config.yaml
n_kv_head: 1
d_mlp: 192
activation: "swiglu"
norm: "rmsnorm"
norm_eps: 1e-05
attn_scale: 0.125
bias: "none"
init_std_qkv: 0.034
init_std_up: 0.034
init_std_down: 0.00518
init_out_by_depth: true
optimizer: "adamw"
decay_fraction: 0.592
final_lr_fraction: 0.0
Each number is 500 + 40 x the weight over the matrix's rms, rounded and kept within 0 to 999. Layers, rows and columns count from 0. Numbers have three digits each.

# down: layer 8 MLP down (transposed), 192x160, rms 0.151, rows 19-29, columns 0-79
# gate: layer 8 MLP gate, 192x160, rms 0.153, rows 20-30, columns 0-79
# up: layer 8 MLP up, 192x160, rms 0.153, rows 20-30, columns 0-79
down19:444445583461496431473456540477538505467529418498535491466500477584531543440518535522486507479638484506471566466486514440437475561429516493482532432507472475515483554553499473526493450412476471511479514493523498568515518499572559538498472460
gate20:492500509504496518466536477493502490458491505481519490447516471555501527561524486480512490450515539538444475533487535538518566593596571496589529489542414507463446592547503475552457522538517492556556460529493570423458450486510526519521472422
up20:515507482577500567467436505459506462530466530502456502502453509399470580543564453566503506567462458539451512518582486456475435516507473493520523483462520508462531509541509511482525575476428488549481462508439491494500536514547523484453561464
down20:480530448499439442447487469468469546553462494516524457503446484503509539509490501507434566576471544467519478578486494481504436562551458522506589479509552473434520529507556538454531502497535549499471517462553505544502461542559546460454439489
gate21:537518466442533539523494507448442470506440488498551473404559517511529511490457471557505442499531461490446505543496502515555493519528486553477505523564467522495497508392456508480543464511566434510497468536484531490489424510506536525576510463
up21:480480491505522509423421476451486551479581499563574516518487550530549512457498566466500533449484539491472549464546502546484468442576530541532505502495465527506528467401521486562485436567413538551522513491498469552485571449473490471543464463
down21:491510550468507547522435543516526532482524459446426525449454540542550543474458549529481540556454529477501504472556537568517490534452455441503479444496541442487496473526499529524445481444521527496535537507510527517456517600590505549451535461
gate22:499561525469523490449518490516492518506534498515530489422482444540537466468546493495537516491541509487457494509530487559499486455502539497558468538457519505514473548464443534515570471473514462548517551492540452531376562571522495484475586547
up22:502500457502504453494524525425468443504520610510488508490507480471514515580473553530487442571568489536562506477497487545502510491492522466466520468402464538579488561497508527568430509498496472461499481558542518530575436597535531451473445472
down22:502468558522491470493452495552495531490462433462515446474479487498447500452480530516460490423549456531527568614430445535442474464465462439555489518513399509469475505514481522512528528487542519507531492515549536487500502550549543498518495552
gate23:547557556480543507525546606433527533467506496474532494510497429542492476438549468548454582481541487458516504508479480490492568446565525530533404494401491522489492474492507576493518435445564408583470500450554525466463509472514509528577557520
up23:451543512489543496500504487538512529494513554473511469497469458459478488479475447512549508518526484596447474520508402480422447541467432513496490419457488462497474533448535563484501537482526455505409433558552538563539453490536448547536547557
down23:510564388496495521483483567481471540439478475470612443611436506511480488506470417498484509500465479541518478546495549516512488501535561451515474551482509537471489527530485486485520542479436485500518497520493433473484484459542536465428426439
gate24:469454490478597498525558453539503404467520542486530466559471451548468489456524487567619529469476515459538501538465550587527408484443464440436458604557498476495406494460486472469517514447535513599493447458526449519402522489483499579549503560
up24:413459512573489489468501553500479426490526536449520564502508425501526496498534544575463573538562457490527535517472511547535533522493489414464521512439576535576545497513537544438479582455503458478535445522490486516506462536502533493474540541
down24:557492594534552438521496544512539449481500468544455504477495478517474470499603414493504488504459493456579515510438490567457451444427503488523495470520452462465492458502515461491497549473472516521506573464506557447446492477535561450520506513
gate25:487526444525587478445516525572500422550527514524484532529501447574437494542478496468502527502439480487522451494500482526484441541482577457432496522501478499500469495520495521508524499502483501456526521509601503414504445481574578499504464537
up25:534538526496442496490502527425577548512572480568447506476526472440530495562503423511355484506500493484537537500493492501484530554502568521457519513491477533506492454560409448512536525535459499476412489464499492489500493522452462483476512494
down25:516462471522538497412492488536467484480500494541539542449539493447433535473469485518475443512530467454494520491430492456486532587526486510510500481467451502490504448482536543535451524516542512491488440432586531517412480477540520511440567517
gate26:518507496435447506498449466491463505461535508495552504498539562513576447454513466453500513526518544511525528532490559481578493517514523463504448507422531589529463501534514467511485547489515490533496498503496522503417431520509495571518453450
up26:518497503464486433458451502577478488449483487559541486478530531453456478476465476567546505434571507471490551474482541419456492468499483503459498517558516516508516510527524518535546461500543515544556520521471462551443501482538487479466507536
down26:526506490475510469553550441508438522536433454499447444436521491485541510483444545587479410454511478542510541525504429524487413490506556500413467498490493488501568535538515537502601522506506555521549436487477471537517454529513494465470514549
gate27:569499517426479449463499480516510534417522511429531522498443513481484561563480518433508448508566493413521490542569531425481535486459489422499556564505578552488449489427414575538574498533526494497482492510493493573507542498487451493430543430
up27:489407398542552471459420462568489499429536493467498483507504460473516513527473441474554498514494559508538543501503457439520503523501476432544404509565502542529437511462548491448476528439497519468554410421462533498536522500503482544513472512
down27:454459562574469476502490546546490522504491474537519444527522506559435541553488494542531554531519510515449520392515501547567555447469472546518552532483529544477490473558483483470441456520481494533418475491552484454484461518470496512445516496
gate28:538530448508477501432547460449542543477503521519507474398485508592566552432561531508547515472517415556533493502516490517519480517498501513473461545496524545441507522481494448403513515443531502531474507520528479512428483470553441489532484524
up28:478553444482467495449515485442495544523463529499512476459572537512506571411535544478503517518448447437502466496466468472502516466482477509504484500457511529487520548479557450486511528490500564470483494492504426413546487478513479497485447498
down28:475479525504463528505447475514478490530482504533503450524471505463474509493489524500453509523469527534479448373502484432521565481457493506548482496455517465482478470411539480508492494567505484465502532508518520446561505506573512483513509462
gate29:469480521502571548538494516515529510487563473524510483517582585592504466504467470554519513471556561532497522529456479508558498496502543502571411536569468500489483460436461465554568530465539488448566511499540509539468417486473490492546475508
up29:443544543416492530487451511450485404505546507490484550494498526478540421481443515530451516440469496448505481495497473470478556539548541437494458541488495505430522477556520491519453506465465494492530469520450590533531537540482508449529428550
down29:465513545483497469490509437526482507512495502448592525526477496531551481543428527502427465453499584489495442659550507544455454540503496543485530479515479518552504549438517492517497534508507441484526507493564487545531595530535549415510477475
gate30:543530559505497461484474572445462535425492455524558477518450514524520546507539487475448541520490492415438509513498497484509496464481537543463456561471438510517409467479448525495529483542549506540415450487510503598504496488533553451559460505
up30:523469561429516477493430535485480476467501526476522485500441586507388482528420527580445498476502493470513501496527435555538437474438504511503583536500524523488520484505530583477506486507524497481546420477506508547585466436514524487538446498